Each number is 500 + 50 x the weight over its row's rms, rounded and kept within 0 to 999. Layers, rows and columns count from 0. Numbers have three digits each. The size before them is the row's rms in percent of the matrix's.

# o: layer 7 attention output (transposed), 64x64, rms 0.153, rows 20-34, columns 0-63
# v: layer 7 attention value, 64x64, rms 0.159, rows 21-34, columns 0-63
# q: layer 7 attention query, 64x64, rms 0.167, rows 32-63, columns 0-63
# k: layer 7 attention key, 64x64, rms 0.165, rows 32-63, columns 0-63
o20 090:473484470524500576445566557522454492505505473479448448490469540504473468505583529428482426465414507502505396562469562591444475514429478415422590554432490458388600481564525529510528526502478463
v21 103:464444576467428574417504563442544462525393494463524479468457467412507484407507544432513498470445557486497526449471434544486431523477580551461493557394464457506484488563481574552483560413483455
o21 103:409688452505541488459454393549470407465475506470508520510542487541580524559518517467533527435485547613538580474483569483492531424568499541446501534465512463473479519487496485502459557562498491
v22 089:457516548487522508374492468444462571453541463602461480473494537500474582541445507478444425519523516483490500474532558564489384437501441505527545503529597485601441492419568522428550476417522466
o22 090:416485443558454569547576520569413521521525495517511518524459507547473492497512507578513527500585462420512447429488515462502469495541601360477524582538519480408564417409552455531547489502515491
v23 104:485546513518573549472552499492462503492462627514488429576582436487494528533467507476436539446491444475496616532513521533539512594566503514521490500424603562521540385465514479551488506455434396
o23 103:468498464449433586525361514527551499454485428472470482461447531484500419475519415533538501575465523454475506466416468502467547503526479464540555538588486513398445580395516560485492556443457568
v24 094:510515486482495429533521557452519567578516495424525457540443517507555456556537656519456523543565461569510479513529429549498505536522564526541465510481580459587508580506504404582590503420463497
o24 105:429463562530474498493537448514477410512539561551489482454595439522495447511417365507493569514474508436401457478453528476511604497548375475491523514484499467564453437485430516478560503458531437
v25 095:518486523461505508529472503507516523567494526501495518580544547461463478512548550332540546581550499543496505545464465584540506576476588536409569494531502552523648472485532475619462537505503519
o25 089:496423503553481505397406526456521471472500535482539521450485526509466437557502391530470515438437531492542484511488497453525557401506465544465437591495538434419458566602517520424447471515618523
v26 093:521500615516485500469447508478490520469501418519574566444557533453493504580536509373473514578480504489487479394570492474540533509538501420500603533633542531573505589468497505464495530451500554
o26 104:487480435511534487594606531530469501620558545502541542489392541538562540513481528578452544551543580511502442565484496447476497444463516394445513515515520478440519516564525438507561468577578439
v27 092:587551414488434509408486557495540500568477556486475522490517439457443526410469476498537508475527529540469545492563417429389603470460502514588398455489470576499499481475418482480419537511539485
o27 090:600486568429527558607432470446603541499432473522499474504590494517551522551516548577513519467435532524430484456492516498533557471512522579539484457483504570549449536375467480472450416569475492
v28 100:509465591533595447486414549438545494510462427432422428478431513416501490554393547666539492525538454503441441454566481529459527514496512499525494468489574512507532507555518514470500453487470452
o28 101:434524515437508429524498473534425434471563458505498468543508416546478527581474522503539509546490550376436527574493524460468499567589507480601495404566547484523501411518484547414505400529474468
v29 096:521451558525484502578535472524475439449421526421525499511416461547549535388476593484392547510520513464542556467509570460438460467500443473456442510342477577469470542465539487463500469510470535
o29 105:452558508487639473420461525591523470542555463440521506536530455504542546479432448452463417516469466567502522554571434473556522482488470474411530490546458508540362537407543534564535496472476497
v30 094:505494504563445388377534475438551497516539487491487584533473616441490440468502515385488568470412468552509394492493473527455485550533424537499494490558515510562396454470543541474505521506505459
o30 093:474513506497574580544448561558408454466475407462523464521593418502620511517519530460547482481548474478413563532455519514458522482455475483547451530396480436629516487575474437524516511531512477
v31 108:505437526573503501391541508568436494530563591555451545622523504509509443501451469516495484484575562496486577404479502597451520465499460562477406460515480558531380498485439554522482481487463511
o31 109:538469425447532532484436484507410483471439470439493369515525479626548507499617483479495480478480431436474538514445454535600441530602499502481520490490500568477536443458537440472520500527472400
q32 088:518493477582468502506495547511484504393434421503432549502473466403464498595540524571553460407473565494501491552509464501442503533443416519589508478454537503520603524543540594587526468553432469
k32 062:474454429549580597525572494632446462486508495541444587519514577403439499531472509516474509441470548445437503534498527489430499501529405503484465506508566591569534479501435507563583434501503485
q33 092:484469456587459465531472531588566553544496482559498470458491441428495513472520528467481548514555631507504586615406498566571543492567555550598480498428534466527508459516414482484491497570525483
k33 102:420497549616367488549431531495540535548452462483527494523509448469541536447514561486422559519495501463509574554369457495491481456578593542532504485438469492522503412414457511490565485493500456
q34 090:443449505650464479562497573562514566554536526525568566514565448473439554519513481444412512465528592564537502536395534562440521540454573500471556480500474585483466458500497476556488477556544509
k34 102:429418457603494549521494643518531595486516475598540531513636472486543509469515491448464498474485563551478551574424542537470464470508496499554451505472481489541477474465440460408562455563509499
q35 075:529493550563569377445542575475391501522561519482549542542470455462570491507488490592511517472453436459502475569488505551434529480562525540565390473567464532547503498442528516576526506605545537
k35 077:511526489458565538534468577551470519546430506535497601588510503433519494445451533451538465515445489538485527583437597609521445432527529501563403471521545504599506565454458492561522475565548556
q36 081:492503510564575564495532536442417625524534543422525557506612506424431563522484577525522499509489443592514475593462513507440514519453479501435507466522481496540450557513508522571534483495627454
k36 090:498476515487544539430539585489394501514573498538525508487596437586469567481552563493503464526479464564530501531471532473458431498474449463365479454520491507515413461518452534424562501534631561
q37 083:448506527415540514488515607501513482494585470531631529497514454521605462478437618511551448421462481412515520476521436490562474561549480555545461484431525417537436493461419481468486502482523539
k37 069:561542499493487472455486480521510556559525585419570575438489490549491453557574533527532557552473512378595537433431396562443602478548602516536541465468514526487445505518434482497492478501516513
q38 088:521470470586505410478529422474469494500393514486401511432485450527470554508566477503383509527522502584479478538442467583459476437474538432509494487493478613516616423535545521549535446496471467
k38 072:449404471545534460473449521541515404592473465511499445501537441484544583441463527491446450459531523591446535597512493505485397503468535523456482486542395507568558449502507576487598452483572467
q39 093:482497471641506497541520557512519588512542512489480534472518453416472595536515560544435496432558548601512513594445515586468502588480503528513416434435505466479529451548417539576534462500488518
k39 084:439472482615500473495439590566521521444581508597513531504603491522470590450488534472420546483522536567558569559481465569440501487574493497444448496491510484520524459496419512580556395509498473
q40 105:475540498557505472564436486414517512503500579556476461490473447557572495494511463485459434590556585585556478581441491506482471555435571556477545474519437640443530490471565532532494569437542530
k40 103:414525470505581436559456506463597476520543475567431510459514441506545506428470466487512436540428593602493520572469550541494468446476542466498532519564465549468441547538580407571457494483588528
q41 105:514514542410562537528480522535536523556517457407418499603466596520510496467492527471577395460490496475482475549589546412496540514445414562571435557577503535466472454521440539503453551472465448
k41 095:490519537469560549529482425489470466573511434419433470446462498585538522517536602526560467496492550454485513455588570387520466519542487474467511531559483566445461551533495509519377503443395437
q42 081:485513500449414498431559438448478448455465440469558536488478485547531392548438515443515442412536466487455504396384488472601485528459468583501534560562522536511467450473445471445436500521436533
k42 077:475526457509505514520373416450532515576425480481512531524438400525536464518423506507484445459487544479437465442560503432485429555449459520471605461547488548470502472415438432413470514530466409
q43 107:491435488590510463444463533456480598437483516491522471461537496516436526457575498502386514513541454570561463573455430539466503521467551424552543530416513600493548423526559578586468462459545480
k43 104:468386524516531488459425549501542497519539506586496579479615496584617551452533516509399496488514503583539446576486484535507470479492478416460454476530539542522490469497435516554604522508588536
q44 128:448507512397468508444463491504437449454503449459576492635484485595510396477425526468572511489545515434508460451530538453495426453514426493436491521512562470483503551500517439429425426572453532
k44 081:584577422444472504500545389479474498465441476458479482535422482503599435530489434433527460477470493396429461438549513488430485462417483524511531549511513516582473571479556397503479439443468467
q45 109:470456543466494406463542479480476455451506520515541498527534471545478483400556400508444577505622539562521470569475461602490522413538554405521477559463529541521604427531508531563514491444536495
k45 114:485462554524593417520515497566512394389514470495464470456563482542588463471511477508489473483578506521495484593466564529479502438558539447558510537437507455545506470532506576595617476452559565
q46 151:532425489555535455417440549430570576505501506562509475537516427555459518432572584573499491425511450529542443501485437532479525474489473410515528436485432579377507478499528504528451506597494435
k46 109:521480521524564430536467523414457533497484506582467599486525523547397581534518550501517481495511411570515463622565514571517465513493528489469446430555453580482579469619483538530511446503496561
q47 097:523531501544475518397596452467495518489542502464437478514506583481486539533489514430452587460515392539540581573607523534497484541496525379534592455482519489524465537571488571599507510470529448
k47 085:539453499507474448499565475470486516588555466445401553579513541549474518529484499471603478410459443576488512584566541544518547542530495387572536498503539545490539496621454524519511605502514539
q48 105:580568519487448490528530474531507441568407461465598566529469571420475515520485417550518462512448452525481489408548496436407486449477511577497598424539482471565475462521442417441468530468451491
k48 126:538495466421417523475516516502457482624468414463608598593451548489464495592490483508553508521503448483507429498550507416550483547436468558445522542510534494486547469522452451451509568478405561
q49 095:474462458568455537503452483525522495565509413501425540418384543437459559495512481573461349537473476568487505412494455439405555522462500520521492470473455483503491561544478456447570538512452432
k49 105:374459527490504492543482499481509550468580438619530506399504477447437547530555508518514467465405518464531527501477493521533573386602470467516485507389468490528494441449565433486497579521464474
q50 113:432476490543611523574455538510550487461608506541425487445566489534481580527506582552493432488496484599503525601500406515540541511570513449523444456441479493502466458523505517576542482553610496
k50 105:457443490500541448584509553518397454576586501560447549465511472554539575489500540454499393502476491567471417580554612527516551530517503423448501555475549470572508489530449493500575543483531575
q51 102:451502515529485444610510479577449445514579515506434484488484537438435557535480411482502352550429487496428506509456544443562476627459418580458516484466509484550485543485516498530538527474436530
k51 148:590532465506429482515611396577430455566428499464456513488469561469461487545475485500531451530469450443413481469495548436517525571440423578475533501515515504547531535538507400478561545444404482
q52 119:521455461471506466541551462576535450476532461545481412420404487554520477404459443525522467479477625483542595535477541495507447530560523569587438495440393497566578467490474520538493527558523513
k52 090:494465511586422498559497469554514487474563487520457465539403483472566466446530560503528459539434475541544503495530493524543479488371411536488461509527460405548420435564503485539633576560446511
q53 096:486494577516466553453527535535522515558541544490530600568549425606518488532439562411506450529507554508495521426478479517438546416452429437488448513505486509513467381416488484441575502562534418
k53 105:442506567532537559393531564562428535413503569450523498590494412557465514475483491430496572538411447405495483484468407513470561476470535432534535479497484554465530458463553527549437528480580475
q54 110:550454430524425500510420530476559536541538470427457480533373557512529504550479557490577434538473515554491535425487427491545391533468406406424495474486464569478487524532584516530487553522456464
k54 100:484560480537576445479494468499455483521552490451478517474391518395535486530511502491561528451531434518482523477561547520510517519546529563451476514555538531554503486605579533599516556394337513
q55 086:517561537479426453430520462379531463551494519529572459471509508447558559425465533495492550590467533437466511492450547552554533514493582508560421423520471537480469537494377452468416456435560495
k55 122:485452538515490460454393528415507539403528497539610441487475482510492500452522558573495559549500518498581482438490426503430555402560443512456475457461487509469517445426396476457523470577582478
q56 089:407485477541544510483541550463532570452529466532509475367496513378472599531465505503479450500475451507493491484422509522450501572491414507551571420456551486575487379513405516546513487461523545
k56 118:442429434521487559485546621457490560534580486584565511477570431492561606526549535479527442517501503468581450483497461527481509433519521481489511420469557508518440451417387500448498550487517579
q57 101:449562516501543472521443481507494552521494491559514502524587482417493529446546461514541574482446460556550504442478469456520471380467601461549461445537482500595595446526431462590471488386489428
k57 102:453535456464465514522577513490504544577442501484498574502562499486397495406516516483472559528526491536526493499415524548410485534455604558484358485544511491537517427519510508587493395537400510
q58 085:443422593502474481456496465510487595452468540494461446469572537560375570473509454412537473659535456535468473513485504524495487574481559519461550478449565444492524539488475499542508466488520608
k58 114:591503428467473501581472437508523512625409459457497526494570472492493557489452464471617475555489484493426449440532486531596509500470468508479566524555545578549561580512530395527543463473536527
q59 084:495446525491408569518477453540507504508500457522438434599493478547591503548653498451598494497475472485531448480420507510524507529526579554582616503515561505476447472473543490514457480592484440
k59 112:438475555523525487469476558513609531490502533434545469604526480482468519439575527511436535452540472482560509530513347579482461443606504536563511448533482444504528573429479488457461456598503481
q60 101:496568475604556509475551536447487468434583472508514540501465555445427533530464480442504486518498589483560525494398464531468553404564370576460557487459478493565569440500494491479437418460478492
k60 099:494449465517539481481484501528592535484503486539484540501569503557598537539443511588537394439521491487508478539426460447407501438402571490541465474609424499448455514462397531404481503484455505
q61 086:458469528399527485527517420493480520504603589425546471597470509531552452525397496496512497442471469419534597524571529560501423510537474415433535572521536519511444533436552515431490491462531557
k61 087:520369482514536551489502575589515525627457519498421468496558444517432478498401551502549446516564511518421481506489486510501443558537501540476452500553428528427540481469493574371501497505545452
q62 094:535412538587421576450544547505541617485487542475589423529544549467475571516463578506476436529428483453637429487498459571417483514490536494513499432532455498518460487465504525533441532497479536
k62 092:481427522594514538537460519531548615429447447492577526525522415464459597533543565432472541426498490469529480442470440550506529425536546561568482432523520516469454467572553525506419429548526461
q63 099:464593457514463498517484500452473426467438507521458407535417404525492547410489431502528505604587477484454510537564538544501514567567500515457506601476518563540526441503605489536480573462437456
k63 106:580562456500579479546465440526548424494435456555433435510434468470605461447435411552516484452468460521431429509514536493465455504414491579551485568487481524605500525524548422495470527455510443
v32 096:548534519500514504422532560555444454458466468429582565495425437466473517443558438543550541500558559455537537477469407401435441475470558496509455450576503489469532489435537600524502417451492421
o32 099:487571574417549476476411436535470443557464587515488472468471558501504419452450538446426405554471458560494535457541445511566402557479539455494536526455588498492437566459520521520414478523552501
v33 110:501483471470443522570563512550506507479446485550525491465523553474439498640556399579397498598442435471473446541557431480622478496467505454484544494522607519510477494519499468492582516462523539
o33 098:493537420443515422494559503514532459579503472483523569484464503524467470487469522512527560474551520553442485448466557530464480488528440590571507496571404392574599513611589516544529510422551551
v34 130:485505497587470505596458518503542487429444402516565486520485542506453533582485493503486416590628534459466502510535365472490423481512431550418588484505432449447506490450537471480538484496506533
o34 121:432570421427513449482511469479464423466574456605501446435486516486373497491545510491447488475469490559447542494471462515463534485422474537494466558563593534499608485544437541508432479513608483